config.yaml
num_attention_heads: 2
num_key_value_heads: 2
head_dim: 64
vocab_size: 1884
hidden_act: "gelu"
positions: "learned"
bias: "none"
tie_word_embeddings: true
init: "uniform"
init_std_down: 0.0591
optimizer: "soap_variant"
learning_rate: 0.00906
doc_mask: true
max_steps: 2983
dataset: "wikipedia_en"
Each number is 50 + 10 x the weight over its row's rms, rounded and kept within 0 to 99. Layers, rows and columns count from 0. The size before them is the row's rms in percent of the matrix's.

# down: layer 5 MLP down (transposed), 512x128, rms 0.0592, rows 429-455, columns 0-127
# up: layer 5 MLP up, 512x128, rms 0.0592, rows 430-456, columns 0-127
down429 088:59 45 63 33 40 73 41 55 37 38 47 34 75 40 57 58 39 52 50 47 39 38 57 40 39 48 50 48 64 31 59 29 62 56 70 58 53 42 47 54 41 35 57 70 58 48 39 47 58 43 54 49 33 51 57 51 55 60 45 53 63 56 51 52 38 42 42 39 26 48 55 69 48 55 47 47 46 53 63 51 63 53 40 60 47 54 56 46 36 42 41 57 31 44 48 45 61 57 73 34 38 39 57 40 47 53 63 43 55 44 50 52 65 62 45 54 45 61 35 42 51 53 57 42 49 39 40 49
up430 084:58 46 38 59 54 36 51 44 51 46 49 61 46 47 43 30 62 51 48 49 32 51 30 59 58 34 38 60 36 49 49 63 31 48 54 49 58 37 68 59 42 73 44 44 55 39 50 59 62 57 47 41 51 30 49 45 62 43 49 42 47 43 50 40 54 46 66 54 56 42 60 46 42 43 54 44 46 67 59 64 59 48 40 26 57 56 48 63 39 57 48 47 52 42 49 55 51 40 54 56 70 36 57 67 38 57 56 60 46 51 34 47 66 35 55 45 59 31 55 56 28 63 58 37 50 40 48 71
down430 088:53 53 51 61 53 55 69 51 53 61 46 42 35 47 54 54 45 29 50 46 40 50 53 64 50 50 41 47 56 43 65 59 33 46 62 60 59 54 45 48 43 44 53 46 55 27 41 57 48 46 49 50 35 46 42 65 66 52 44 54 69 51 58 33 53 44 58 47 47 61 59 34 51 46 34 71 43 36 31 50 49 57 35 53 33 43 44 56 53 65 67 49 66 40 64 48 64 60 54 46 34 46 68 49 56 64 77 51 51 59 44 31 41 57 51 60 56 34 45 38 64 40 61 54 51 67 50 46
up431 088:54 69 66 61 52 54 38 40 71 41 48 45 56 62 59 65 44 52 55 47 35 47 41 36 32 59 41 53 48 55 38 66 47 51 45 56 43 35 36 46 34 54 33 41 61 44 43 52 52 70 59 39 53 52 59 59 41 37 63 43 55 50 48 64 39 50 52 49 50 40 52 52 45 43 49 39 51 54 45 41 57 43 52 54 33 35 71 39 71 32 50 50 53 39 54 62 58 61 45 45 56 32 51 55 44 62 67 52 46 35 25 36 45 45 57 79 51 56 53 53 46 49 55 41 43 57 45 64
down431 092:36 38 52 38 52 48 61 62 72 40 36 50 43 51 48 54 48 64 65 41 39 52 51 42 46 47 47 63 38 26 44 39 49 45 39 50 37 58 67 56 54 54 41 52 49 32 34 63 37 47 55 51 54 46 54 54 60 51 63 56 45 40 54 45 58 51 54 55 65 58 70 41 59 57 58 62 47 46 72 38 54 57 47 64 51 51 36 56 68 62 61 52 64 57 46 47 66 45 56 59 32 51 51 64 57 66 47 56 52 52 56 87 61 39 61 41 53 42 62 59 43 53 48 63 54 62 58 43
up432 094:44 41 58 57 56 55 55 44 39 41 53 49 60 68 53 70 52 42 40 40 34 58 43 43 64 66 37 54 58 50 36 45 48 55 67 48 69 59 44 46 40 46 52 41 47 57 51 51 49 45 47 39 45 70 56 34 51 46 43 49 31 55 59 33 66 47 48 56 46 56 33 55 46 57 50 61 20 46 34 68 67 49 72 46 58 55 37 43 57 40 46 49 57 64 55 38 59 44 54 44 56 53 51 51 55 42 63 53 31 56 52 37 51 42 66 47 79 47 53 42 44 62 65 39 39 52 53 41
down432 097:62 57 55 30 46 59 57 55 69 69 35 50 43 53 47 46 32 42 52 54 82 55 61 52 37 37 46 42 39 36 38 65 48 47 44 53 47 36 60 51 54 44 50 47 46 58 58 44 44 47 41 61 48 29 61 56 64 60 41 60 66 52 53 57 52 49 78 55 55 55 64 50 43 47 55 51 46 61 56 42 44 56 32 56 40 42 58 41 49 36 39 42 71 44 60 54 58 41 44 41 47 42 58 53 61 55 69 46 64 39 63 47 55 56 50 49 40 39 45 51 27 47 45 54 49 24 49 54
up433 086:52 61 34 40 50 60 50 52 47 57 57 27 65 44 58 39 61 39 53 32 60 59 42 34 54 55 47 35 45 42 31 52 66 45 45 42 59 52 71 62 75 54 52 60 42 46 60 63 47 71 40 50 54 41 34 47 41 61 63 51 52 47 59 54 62 54 48 38 58 41 52 45 49 55 73 49 70 68 57 43 48 32 56 56 50 48 51 64 35 41 57 70 52 56 44 46 46 36 54 37 52 45 53 50 56 61 51 59 40 45 58 44 51 44 50 41 39 56 48 51 71 48 34 57 58 70 49 37
down433 090:51 67 57 47 42 49 44 46 50 43 43 66 53 55 51 47 42 71 60 31 59 48 49 64 51 66 57 32 39 53 37 60 76 67 66 56 58 60 53 57 46 50 54 59 31 70 52 42 62 44 68 51 42 61 59 49 48 48 52 56 65 51 61 67 43 65 48 52 29 41 55 46 47 54 55 45 50 51 45 47 36 52 64 39 63 64 37 46 55 44 34 61 48 51 48 54 41 50 47 71 56 54 39 47 43 56 58 46 46 67 52 66 47 75 60 54 38 43 42 67 34 36 50 48 53 40 50 59
up434 109:44 33 54 52 51 29 33 47 55 52 41 39 59 53 49 61 56 32 34 37 65 67 46 42 46 50 49 66 43 53 48 31 46 51 76 53 57 44 50 35 60 58 41 35 49 64 35 58 53 62 59 43 47 37 46 41 72 50 50 51 48 53 47 78 60 63 37 49 47 63 58 68 33 50 45 61 48 66 53 47 40 29 58 43 35 53 55 48 33 57 61 58 47 61 38 58 56 35 54 37 37 54 54 38 62 53 50 46 58 61 53 57 51 46 40 53 39 55 46 61 53 51 57 49 50 55 42 63
down434 100:40 37 31 48 68 47 55 63 64 38 54 60 50 66 62 49 56 50 67 33 36 54 60 50 55 57 43 52 46 60 43 44 49 61 59 52 44 64 43 42 34 63 62 42 65 58 41 66 52 46 44 46 40 59 68 76 45 49 70 57 25 57 45 46 54 41 43 52 53 44 36 34 39 54 47 66 41 35 58 46 43 52 43 62 50 36 50 47 45 50 66 76 50 49 58 39 57 52 55 58 50 38 56 46 63 35 42 47 51 44 50 45 49 40 66 54 53 31 49 63 41 36 39 47 41 48 50 49
up435 111:19 28 59 64 64 54 50 44 54 37 45 56 59 64 57 57 44 62 49 48 56 42 36 58 57 57 51 39 37 51 66 46 37 62 51 64 59 45 66 50 70 54 41 54 53 53 31 56 52 45 64 54 69 44 54 56 47 41 50 49 57 52 61 44 65 29 35 49 43 40 36 44 46 53 44 78 54 35 44 52 49 37 57 60 50 79 57 42 52 49 39 52 35 40 71 48 55 53 60 39 48 44 52 50 45 54 48 37 42 58 44 57 49 44 38 48 60 58 55 60 57 35 48 58 43 48 44 42
down435 115:58 39 36 50 31 51 52 63 40 50 41 49 48 38 51 48 37 39 50 43 53 42 56 38 32 51 48 63 54 44 53 53 58 35 47 51 60 59 67 62 45 40 44 46 38 64 48 53 52 72 57 61 53 71 40 65 54 56 52 52 45 32 56 60 65 54 47 47 47 60 50 47 43 52 55 41 57 56 54 44 62 35 26 40 44 41 46 42 59 60 60 71 55 46 53 69 54 41 55 43 50 66 54 48 61 62 28 29 49 31 65 58 43 54 52 46 52 50 45 40 55 48 31 30 27 45 54 61
up436 119:59 48 60 50 53 60 33 53 58 45 49 49 49 67 50 60 56 58 52 60 45 60 51 42 50 62 62 65 47 43 46 52 38 53 56 28 46 42 67 58 37 45 60 36 54 52 42 69 48 61 21 57 35 59 69 43 45 50 67 47 28 33 33 63 50 49 52 38 42 49 50 37 34 57 43 57 51 48 37 49 35 56 40 62 51 45 43 34 37 59 61 35 52 44 39 58 42 39 57 63 50 49 57 47 59 42 49 38 59 57 45 59 58 74 60 60 42 61 52 34 50 38 46 53 66 43 46 42
down436 109:50 42 46 55 53 46 50 44 48 53 58 44 50 48 56 53 58 28 51 40 57 73 63 59 52 50 43 28 38 39 48 48 38 48 38 65 66 51 68 43 36 38 47 50 59 53 36 60 52 50 69 50 55 65 58 31 59 44 50 58 24 45 66 32 50 55 58 62 47 46 49 42 60 49 61 49 64 61 58 71 46 58 63 52 65 58 64 48 55 52 35 58 49 76 52 52 46 46 60 58 63 48 43 56 32 44 49 48 37 41 30 53 64 37 61 43 60 40 55 57 67 47 49 50 39 47 45 51
up437 099:31 35 39 43 47 46 40 36 61 22 59 55 61 58 54 48 47 53 38 36 63 51 55 65 75 33 49 33 57 32 29 59 51 42 49 57 54 52 41 29 49 49 56 38 46 57 48 57 42 44 45 49 37 41 52 58 42 50 30 49 49 42 49 49 46 45 45 55 75 43 37 40 32 70 51 57 52 61 45 59 51 46 59 40 46 61 47 33 47 44 49 52 49 35 75 53 66 59 56 54 48 37 50 42 42 59 51 53 54 52 45 54 54 36 54 47 48 34 68 49 52 59 51 54 60 43 66 45
down437 101:61 37 37 60 34 46 61 52 53 53 41 64 53 52 45 51 42 47 55 61 35 36 41 65 33 63 66 48 50 41 58 47 62 51 45 39 61 40 51 42 59 57 39 42 60 37 41 51 54 45 59 61 51 43 46 38 50 44 45 28 29 59 34 56 71 45 61 50 30 58 45 60 37 42 45 37 35 33 48 50 43 24 55 38 59 35 27 64 62 58 37 49 47 49 30 38 45 53 44 58 43 47 44 40 56 54 44 50 38 58 55 49 42 42 51 54 43 50 46 46 41 48 62 48 36 42 62 39
up438 087:37 66 80 56 37 47 40 53 42 65 51 71 67 51 36 46 54 50 61 55 54 58 54 37 48 45 40 56 44 37 61 57 55 41 56 46 48 59 49 46 60 46 52 60 60 41 45 59 62 41 41 53 50 44 36 39 62 39 47 45 51 46 49 39 50 51 53 36 54 40 53 66 46 63 68 33 31 54 54 61 45 42 52 51 48 46 55 55 45 68 64 73 66 57 56 42 64 52 51 48 40 53 36 62 38 56 64 34 39 53 48 57 68 64 60 52 50 45 38 54 65 41 47 34 52 44 30 33
down438 100:47 62 45 69 45 47 52 53 67 64 44 57 55 46 40 52 48 60 31 39 52 52 66 56 52 47 39 25 52 44 54 37 57 43 64 40 49 53 46 50 50 36 49 57 54 53 42 38 42 51 65 42 70 62 50 40 44 48 55 50 47 59 34 44 42 44 35 28 38 43 36 42 31 45 39 57 35 20 33 42 36 56 56 62 44 56 55 43 52 62 39 46 38 49 54 52 50 47 29 65 57 46 62 61 56 45 41 61 57 72 51 65 62 51 39 47 47 42 39 53 45 46 37 63 49 58 48 58
up439 098:65 41 50 52 49 40 26 44 71 53 48 59 44 58 36 47 65 51 41 37 57 54 62 53 64 48 52 35 45 29 40 45 54 67 41 48 50 54 52 60 48 34 58 59 58 58 33 48 32 60 51 49 61 40 62 53 49 49 52 52 43 51 22 51 46 51 56 52 56 52 39 53 25 40 60 63 42 60 45 55 45 55 45 33 62 37 53 39 55 50 51 41 50 37 45 49 65 53 44 30 46 65 47 48 53 65 77 43 58 46 46 65 43 40 48 56 52 57 52 54 77 62 46 57 33 46 55 47
down439 106:52 61 56 43 44 63 41 63 45 50 46 61 52 34 33 50 58 18 65 47 55 52 39 41 65 41 60 53 51 38 51 52 38 48 42 43 41 52 65 41 38 53 50 42 56 67 50 57 54 50 45 56 24 38 36 54 41 55 47 51 46 44 56 53 45 26 62 54 44 60 56 38 79 59 49 72 46 35 60 39 55 53 53 38 46 50 43 58 55 55 70 63 44 55 33 48 38 59 53 53 42 57 40 62 57 49 38 49 58 47 67 52 51 46 64 52 47 53 50 63 52 34 65 50 65 50 37 50
up440 098:47 45 45 43 51 29 40 64 36 45 60 37 55 52 56 45 39 49 49 50 54 54 37 44 54 35 41 49 49 43 35 60 52 46 53 42 43 55 41 40 49 48 43 68 46 65 25 56 48 52 56 34 32 59 32 52 55 53 48 58 47 47 42 60 43 64 64 54 45 45 54 55 54 60 67 68 51 72 59 46 38 42 57 56 55 48 64 55 54 41 28 51 78 46 65 60 49 68 47 37 37 45 46 47 56 34 48 40 42 65 42 63 37 46 34 45 52 39 64 48 62 70 63 58 53 55 45 48
down440 095:45 60 37 59 55 38 40 46 43 50 63 43 43 44 63 50 53 60 34 68 63 62 37 55 69 61 49 49 43 62 48 43 38 59 44 54 53 50 41 46 72 49 44 49 34 67 47 47 49 42 66 61 54 51 63 57 45 47 37 52 41 45 63 31 69 38 40 51 62 56 30 69 59 46 55 41 46 46 39 43 51 56 35 50 45 32 52 46 48 42 42 62 55 35 42 44 51 32 67 37 72 43 60 54 47 56 37 48 47 50 41 40 47 53 60 33 62 49 52 41 41 39 50 32 48 49 68 37
up441 106:40 54 61 62 45 48 52 51 62 63 38 52 32 39 47 64 53 48 57 48 66 35 55 49 53 51 51 39 47 37 47 36 43 47 54 45 44 30 55 40 54 50 46 60 59 53 50 62 38 42 57 62 53 64 46 49 49 65 54 51 42 66 48 54 39 55 65 57 60 57 52 62 55 47 69 37 53 44 58 50 58 51 55 33 57 55 41 53 34 53 53 49 50 66 47 52 66 47 52 48 37 60 54 68 50 40 40 47 68 56 44 34 58 47 50 44 22 36 51 76 63 49 59 27 44 53 19 37
down441 110:50 49 40 63 53 72 51 45 69 54 68 34 58 50 37 52 39 54 44 45 49 65 49 32 35 27 51 44 61 40 59 59 52 60 72 65 52 39 34 58 52 36 43 48 56 40 62 34 47 44 45 64 24 49 47 50 40 55 34 38 35 45 59 36 48 50 60 65 39 52 52 43 37 64 63 60 51 50 62 31 40 47 46 61 54 41 58 63 41 51 47 53 52 63 49 47 56 53 48 43 59 39 57 62 53 45 42 37 47 42 58 57 61 63 41 42 46 46 61 60 26 46 58 53 44 46 45 57
up442 105:46 48 39 40 50 59 25 60 41 53 38 47 63 46 58 43 39 62 44 37 38 61 41 63 62 51 62 48 44 35 71 22 52 45 46 47 65 51 39 54 47 59 46 39 43 60 51 50 60 34 46 47 35 74 61 66 58 54 37 42 40 49 65 53 46 53 54 47 40 59 41 54 42 41 61 51 42 52 59 49 31 36 47 33 36 51 48 52 35 62 50 63 66 35 48 52 66 55 49 40 64 55 47 46 43 50 40 64 54 39 50 37 48 61 43 36 51 44 43 40 64 47 44 38 38 62 55 38
down442 102:44 49 39 45 65 34 63 52 52 63 40 62 42 58 42 78 44 40 44 59 52 26 51 47 47 35 40 55 43 60 56 69 64 32 45 57 37 50 61 34 55 55 40 64 52 32 35 51 47 42 70 65 53 41 49 37 45 56 47 46 57 68 36 49 53 55 41 43 75 49 62 51 60 58 29 37 68 51 51 44 54 52 58 62 52 54 33 49 68 36 44 44 57 49 50 47 43 41 56 61 48 46 47 49 31 41 61 46 46 55 52 50 37 52 41 51 54 51 66 49 47 54 52 56 45 46 64 41
up443 093:56 13 43 61 42 38 38 38 50 64 46 43 60 75 62 50 35 51 47 53 61 64 44 44 57 50 53 48 49 58 45 32 37 49 62 33 53 57 62 52 56 46 56 44 44 46 42 51 46 54 52 34 45 61 46 51 52 41 49 39 50 34 62 61 57 39 52 50 58 57 59 55 63 63 45 55 36 64 70 52 50 59 55 50 45 63 30 42 48 49 54 42 35 55 47 40 52 60 55 41 44 15 38 41 46 58 56 52 58 41 66 63 40 60 48 52 39 42 51 57 47 64 54 57 50 60 35 44
down443 084:55 31 45 51 72 54 45 40 49 57 53 73 64 45 51 75 79 28 56 58 45 54 58 68 60 52 49 52 62 34 53 55 58 57 46 60 52 51 58 68 49 45 57 44 50 31 58 46 49 43 49 53 46 57 46 63 45 60 65 59 59 48 56 55 58 63 56 47 43 55 42 56 61 48 45 40 47 51 39 45 33 32 51 56 35 37 49 52 60 56 47 53 52 30 46 50 48 41 45 54 52 19 49 55 56 30 52 53 31 38 51 44 51 43 64 64 52 53 33 55 62 59 43 49 59 54 51 60
up444 098:60 53 37 59 45 38 43 40 52 46 45 64 52 50 57 42 37 49 44 69 28 62 37 48 65 54 55 69 47 51 44 61 38 42 54 42 63 49 52 40 47 51 36 26 47 53 47 57 46 60 55 43 70 51 47 49 39 45 54 49 52 71 48 40 60 48 68 56 56 73 42 50 40 70 44 36 40 48 48 44 46 71 51 50 51 74 58 47 50 42 55 51 54 59 62 44 46 57 60 56 53 53 45 60 59 59 43 46 59 61 42 29 40 54 63 51 32 39 57 46 73 39 49 27 43 43 41 53
down444 100:40 41 42 42 33 55 47 62 31 56 53 54 50 42 55 46 53 62 38 60 40 49 30 46 53 54 52 48 44 56 49 56 38 58 46 47 68 58 55 61 45 32 35 55 70 45 51 40 57 42 45 52 51 44 51 64 34 54 41 51 34 47 48 40 48 45 63 50 64 40 63 42 74 55 25 61 51 54 64 65 45 54 59 63 29 37 51 54 60 70 42 40 59 51 57 50 40 46 62 56 38 39 43 44 38 57 47 25 59 38 56 50 72 51 43 49 51 44 55 40 63 63 49 60 62 52 34 55
up445 109:46 38 68 44 40 50 47 39 44 43 46 41 37 46 56 55 53 53 46 64 35 48 29 40 35 30 44 62 31 28 50 40 66 46 61 52 38 31 51 66 53 66 56 42 59 41 53 50 44 60 49 68 47 63 48 27 47 56 63 61 54 40 41 63 68 50 62 45 41 53 48 38 47 67 45 34 42 40 52 52 46 48 28 47 44 43 56 55 66 58 60 44 43 43 54 55 47 60 46 55 53 64 46 65 48 66 60 48 50 38 47 52 40 33 50 35 49 59 69 45 53 65 57 43 53 45 47 57
down445 109:42 32 61 62 70 59 40 64 56 47 47 48 33 46 61 41 43 58 52 63 45 36 47 45 40 69 47 46 55 52 56 53 59 56 49 41 30 48 67 38 37 62 57 57 43 69 45 39 40 43 32 46 39 41 63 47 48 35 57 48 66 54 70 38 58 68 49 58 50 48 49 56 51 41 57 45 54 87 34 35 32 60 60 49 45 33 44 58 46 44 43 68 53 50 44 44 44 54 47 56 40 66 47 55 61 43 48 56 54 45 45 45 60 40 53 38 47 53 39 45 50 55 54 46 60 61 37 46
up446 096:65 39 34 43 45 40 47 52 74 31 41 39 58 66 50 48 45 31 59 47 52 55 40 59 60 62 39 55 60 34 42 57 43 56 54 63 71 38 53 40 48 69 63 66 55 58 38 59 45 47 53 59 42 25 57 45 53 53 71 58 39 47 52 53 44 56 68 35 50 43 54 50 30 66 38 50 55 47 63 53 51 53 49 67 55 51 44 44 33 47 53 38 53 59 75 46 53 63 48 39 57 40 56 52 39 51 43 59 56 56 46 34 57 68 51 56 49 41 47 52 59 63 47 67 54 44 53 56
down446 091:38 56 74 61 53 58 44 44 36 43 37 54 43 53 45 53 51 56 50 43 45 66 54 59 56 47 52 36 42 50 60 59 58 51 38 41 38 40 60 26 40 39 54 26 45 55 65 41 52 39 55 59 73 53 55 48 31 43 55 44 54 31 51 41 44 43 50 67 43 59 54 51 53 48 45 50 49 38 72 62 69 46 45 55 30 35 54 40 48 73 51 39 41 42 49 43 39 45 50 65 49 43 40 55 56 60 56 55 30 49 46 44 68 55 37 43 49 41 54 45 60 41 48 34 37 57 51 66
up447 102:52 69 40 59 52 67 57 41 53 48 50 42 47 62 46 49 51 63 42 52 42 49 56 63 46 65 72 53 38 43 48 62 42 56 39 33 37 26 53 61 47 44 59 40 41 43 57 46 44 45 34 64 56 39 40 46 57 41 41 51 72 36 65 53 48 48 52 42 69 65 38 62 56 56 46 61 41 43 48 43 45 29 57 57 41 59 39 43 57 47 32 32 45 39 46 50 49 61 62 58 40 42 64 61 36 57 40 52 63 55 48 28 42 50 26 48 45 54 46 62 40 46 48 63 60 45 52 55
down447 106:51 59 38 50 45 39 51 38 43 61 50 33 42 56 43 25 47 37 54 52 58 48 37 51 56 34 48 43 47 48 57 57 51 50 59 33 48 48 69 55 44 51 38 36 49 29 50 35 56 65 54 49 60 47 37 35 41 62 66 79 46 43 60 37 39 45 40 63 46 48 58 30 52 54 62 62 58 37 52 56 36 62 34 48 63 50 50 47 44 52 61 65 39 54 42 51 54 37 48 48 41 59 41 55 30 41 45 47 55 47 59 64 51 71 64 62 49 53 40 41 32 51 54 41 35 53 66 54
up448 112:58 44 47 45 39 57 36 37 49 46 62 25 48 50 36 71 46 47 47 49 62 40 50 35 49 62 41 40 61 44 51 54 38 45 54 42 53 47 36 48 53 40 40 46 48 52 47 49 44 66 51 70 60 62 45 52 40 61 47 55 82 35 37 20 44 43 51 45 44 42 46 54 33 42 55 66 58 52 48 63 62 44 54 59 67 58 53 42 42 57 55 46 52 43 51 63 47 44 49 58 51 43 53 53 46 59 60 52 46 66 46 43 80 67 63 49 47 57 40 37 42 53 40 34 64 40 56 36
down448 111:53 55 76 58 53 41 52 42 40 62 45 59 63 39 47 45 54 60 48 43 42 62 57 57 51 52 59 32 40 44 49 55 58 37 57 53 41 39 69 46 45 41 69 42 47 34 36 43 65 36 55 46 53 50 71 55 54 38 47 33 46 61 32 70 48 47 51 56 58 59 44 48 39 41 58 30 53 52 50 44 46 52 45 64 62 52 44 64 36 45 42 54 53 44 69 50 42 51 43 42 29 45 72 64 65 51 63 61 65 61 54 49 56 57 38 48 54 33 41 49 50 65 58 70 42 45 46 60
up449 103:58 57 41 39 44 45 49 52 51 59 40 44 50 75 36 39 43 58 41 48 53 49 46 35 45 44 50 61 64 47 55 40 68 35 68 51 47 41 41 44 63 73 47 64 43 53 58 51 56 53 40 78 49 55 52 51 58 54 27 36 55 43 52 54 51 31 65 38 44 58 34 29 45 51 44 46 61 55 42 69 50 51 63 50 52 54 62 51 55 55 55 58 49 61 40 45 58 65 73 51 44 48 66 55 43 37 46 28 56 56 42 50 47 60 60 36 39 49 44 46 62 44 46 47 59 56 41 27
down449 097:59 36 43 53 58 52 42 60 43 53 37 75 46 27 66 48 46 36 63 57 61 55 51 52 53 56 65 39 28 52 44 65 37 49 66 59 35 59 41 61 62 56 58 62 51 45 43 47 48 51 53 37 35 55 49 48 55 47 57 38 62 29 46 51 45 53 48 57 64 41 65 47 55 42 50 58 46 49 53 38 52 52 51 55 31 61 46 30 44 49 54 82 69 53 43 56 46 37 47 30 49 47 54 45 34 63 67 48 46 51 60 60 61 45 44 54 52 61 47 44 58 60 59 47 59 44 63 36
up450 100:52 43 56 51 44 56 30 55 46 54 48 66 30 69 48 51 49 40 37 50 60 57 49 56 42 59 35 44 70 54 23 72 45 49 43 57 32 57 48 57 36 54 51 44 58 49 49 51 68 49 49 38 63 52 60 40 49 40 64 57 58 38 42 49 41 47 75 59 62 41 26 57 56 63 43 52 48 50 42 52 40 40 51 38 40 53 76 52 45 40 66 50 43 56 57 44 46 51 43 55 73 46 70 56 59 40 62 43 60 41 46 49 58 55 49 51 43 61 57 48 40 48 53 39 29 52 47 53
down450 098:51 47 53 40 49 56 43 39 33 39 36 52 56 49 52 48 51 32 59 41 46 45 75 52 55 33 66 60 52 33 54 63 55 46 66 60 56 33 49 48 53 61 36 46 53 45 45 37 53 44 41 59 34 38 54 57 68 48 52 34 45 55 58 65 54 51 57 54 41 31 29 27 36 70 38 39 46 69 59 58 48 49 57 44 39 51 47 61 55 54 38 79 53 59 52 34 46 57 50 53 58 56 52 48 66 53 49 52 47 47 42 58 46 57 47 51 37 48 36 69 54 54 47 60 63 57 56 64
up451 070:34 55 39 51 70 63 42 44 55 50 67 33 53 48 58 67 63 42 60 55 48 53 61 61 37 38 30 39 54 56 44 25 47 26 36 67 55 44 48 54 62 56 65 54 59 39 68 59 38 54 46 58 53 49 55 45 35 50 49 49 56 52 39 51 56 36 46 32 40 44 37 52 61 56 44 42 61 47 35 60 54 55 62 49 53 50 45 58 56 57 50 44 58 47 50 35 54 47 56 50 49 37 65 55 49 56 52 55 64 55 58 49 46 31 48 57 62 65 66 53 65 62 49 62 26 62 31 50
down451 071:61 45 63 57 31 41 60 42 49 59 42 72 47 39 57 29 31 52 44 35 40 41 38 37 36 47 57 39 55 51 43 52 51 63 55 37 37 48 50 36 50 35 51 56 52 63 39 45 65 52 51 51 45 53 56 70 78 54 50 47 46 56 50 46 33 58 33 64 44 49 60 41 23 43 64 61 54 50 58 55 58 51 50 58 52 50 40 63 52 35 53 49 39 54 55 49 45 51 56 54 57 54 38 28 50 49 58 48 45 54 51 65 55 64 68 59 39 48 55 47 28 46 50 53 65 39 54 67
up452 088:59 49 71 51 51 52 41 55 35 54 47 54 60 43 32 65 34 51 26 36 38 58 51 45 35 44 66 47 52 58 47 57 33 63 47 59 63 48 49 66 49 43 38 56 65 69 50 52 53 41 44 50 54 47 53 40 58 45 46 37 48 63 53 65 36 70 57 45 52 42 50 52 56 49 50 60 54 59 42 40 59 62 52 50 47 60 35 49 54 53 40 57 58 47 58 68 35 58 64 46 37 38 59 70 59 52 47 51 39 58 61 38 43 44 50 37 37 42 56 46 53 49 77 40 33 57 29 37
down452 082:64 43 62 51 57 65 67 66 40 50 55 47 63 71 46 67 56 50 63 68 68 37 46 53 59 50 26 51 52 62 33 70 54 33 59 58 66 44 59 55 53 47 73 59 63 60 58 41 41 57 64 52 42 56 53 44 50 60 31 55 39 52 47 34 50 55 57 57 45 50 46 54 58 47 56 50 48 49 51 54 52 34 54 52 51 59 56 62 47 44 35 32 48 43 58 53 72 42 47 53 51 48 35 38 52 66 51 37 56 56 31 49 62 49 44 53 72 63 49 53 56 36 48 51 63 61 47 50
up453 104:52 44 35 57 58 34 66 52 36 46 37 35 50 64 52 54 45 49 36 59 49 51 31 52 28 84 50 54 59 46 51 50 42 58 42 52 50 47 44 53 56 40 40 54 30 61 59 65 26 46 43 52 58 56 46 67 47 47 60 69 48 50 42 52 62 41 72 46 28 36 58 56 47 49 55 58 55 61 54 41 62 39 46 52 34 43 46 35 52 49 44 57 39 40 60 38 54 53 44 41 42 43 48 63 49 64 55 45 42 52 62 34 41 40 49 56 52 43 41 66 47 67 53 31 49 52 58 58
down453 106:45 48 46 49 37 49 47 45 36 27 59 54 72 33 48 55 41 63 57 61 33 43 42 61 39 58 51 56 63 36 46 51 55 37 51 60 56 50 68 44 61 59 43 49 48 40 54 41 48 53 40 61 58 33 45 35 46 53 53 29 37 55 63 69 40 39 31 34 57 49 55 39 52 68 55 57 50 37 42 52 39 37 49 37 57 49 48 48 27 61 52 44 53 21 51 44 50 44 58 44 52 44 43 55 66 55 70 54 62 50 48 63 47 36 53 62 55 49 40 44 42 55 51 50 61 61 58 64
up454 090:65 44 66 56 37 60 40 56 57 48 47 64 59 60 52 65 62 38 70 55 38 38 56 74 48 44 39 49 48 68 33 51 54 39 51 63 42 43 44 51 48 41 54 53 36 50 59 57 48 65 29 49 72 46 52 45 60 47 49 51 57 50 60 48 56 42 46 52 37 60 42 65 59 24 30 54 49 47 48 37 48 54 74 62 38 67 55 50 43 49 37 47 43 71 46 52 55 73 48 48 51 62 54 58 39 52 49 33 59 49 46 56 53 47 48 50 51 46 58 33 48 45 53 28 52 44 50 66
down454 107:51 63 40 55 64 39 56 58 51 43 44 53 56 65 69 37 65 61 42 33 32 56 34 51 44 61 64 54 38 30 65 59 47 42 53 62 65 48 54 38 62 50 47 40 49 37 56 51 70 34 57 43 44 36 60 46 59 55 60 44 66 51 61 59 56 63 40 45 44 46 63 47 45 47 56 52 55 43 48 49 42 55 41 45 67 42 33 64 49 43 49 45 63 50 45 55 55 46 47 37 50 44 62 72 68 57 29 65 35 49 65 58 39 45 55 42 38 56 38 47 38 64 38 34 50 46 53 54
up455 106:54 80 60 41 54 37 39 61 56 51 55 25 56 44 39 49 43 39 62 34 59 41 50 47 40 50 59 47 52 37 43 48 68 59 51 57 38 38 51 59 53 55 38 59 57 64 51 39 68 45 41 47 56 37 49 55 21 45 30 29 62 46 42 62 50 53 52 41 65 44 41 58 44 50 47 45 39 60 47 58 66 56 52 47 56 51 55 57 65 28 40 38 40 35 44 58 42 66 46 55 56 48 55 37 50 59 56 50 61 41 53 36 48 62 48 57 59 51 47 40 53 61 70 32 48 55 55 54
down455 109:51 43 29 58 45 46 86 58 48 47 49 53 54 58 42 47 56 42 45 54 32 74 49 58 65 50 58 44 40 46 39 38 48 40 23 63 35 66 45 76 37 28 35 42 41 56 42 52 51 54 51 45 48 54 55 47 43 45 40 64 41 65 47 41 52 56 52 67 61 36 53 29 42 35 59 60 49 34 48 39 50 52 45 46 47 55 41 58 53 62 59 57 48 34 58 57 32 45 47 37 54 47 46 53 57 51 40 45 50 48 45 49 53 57 58 60 65 58 50 39 56 43 41 52 53 34 50 44
up456 099:60 42 51 56 65 53 40 48 48 55 36 46 45 62 65 58 52 59 49 45 53 57 58 47 49 66 75 48 57 39 57 51 36 51 31 48 59 39 56 54 37 32 58 46 54 47 44 68 24 67 33 57 55 46 51 44 41 46 46 66 68 66 44 37 45 36 39 65 68 54 48 51 46 62 54 50 55 26 59 50 53 58 61 50 67 45 38 56 48 63 40 37 46 48 51 58 45 50 36 51 51 53 40 51 53 57 41 64 53 62 51 43 40 62 49 38 60 37 25 34 50 62 55 34 47 51 45 45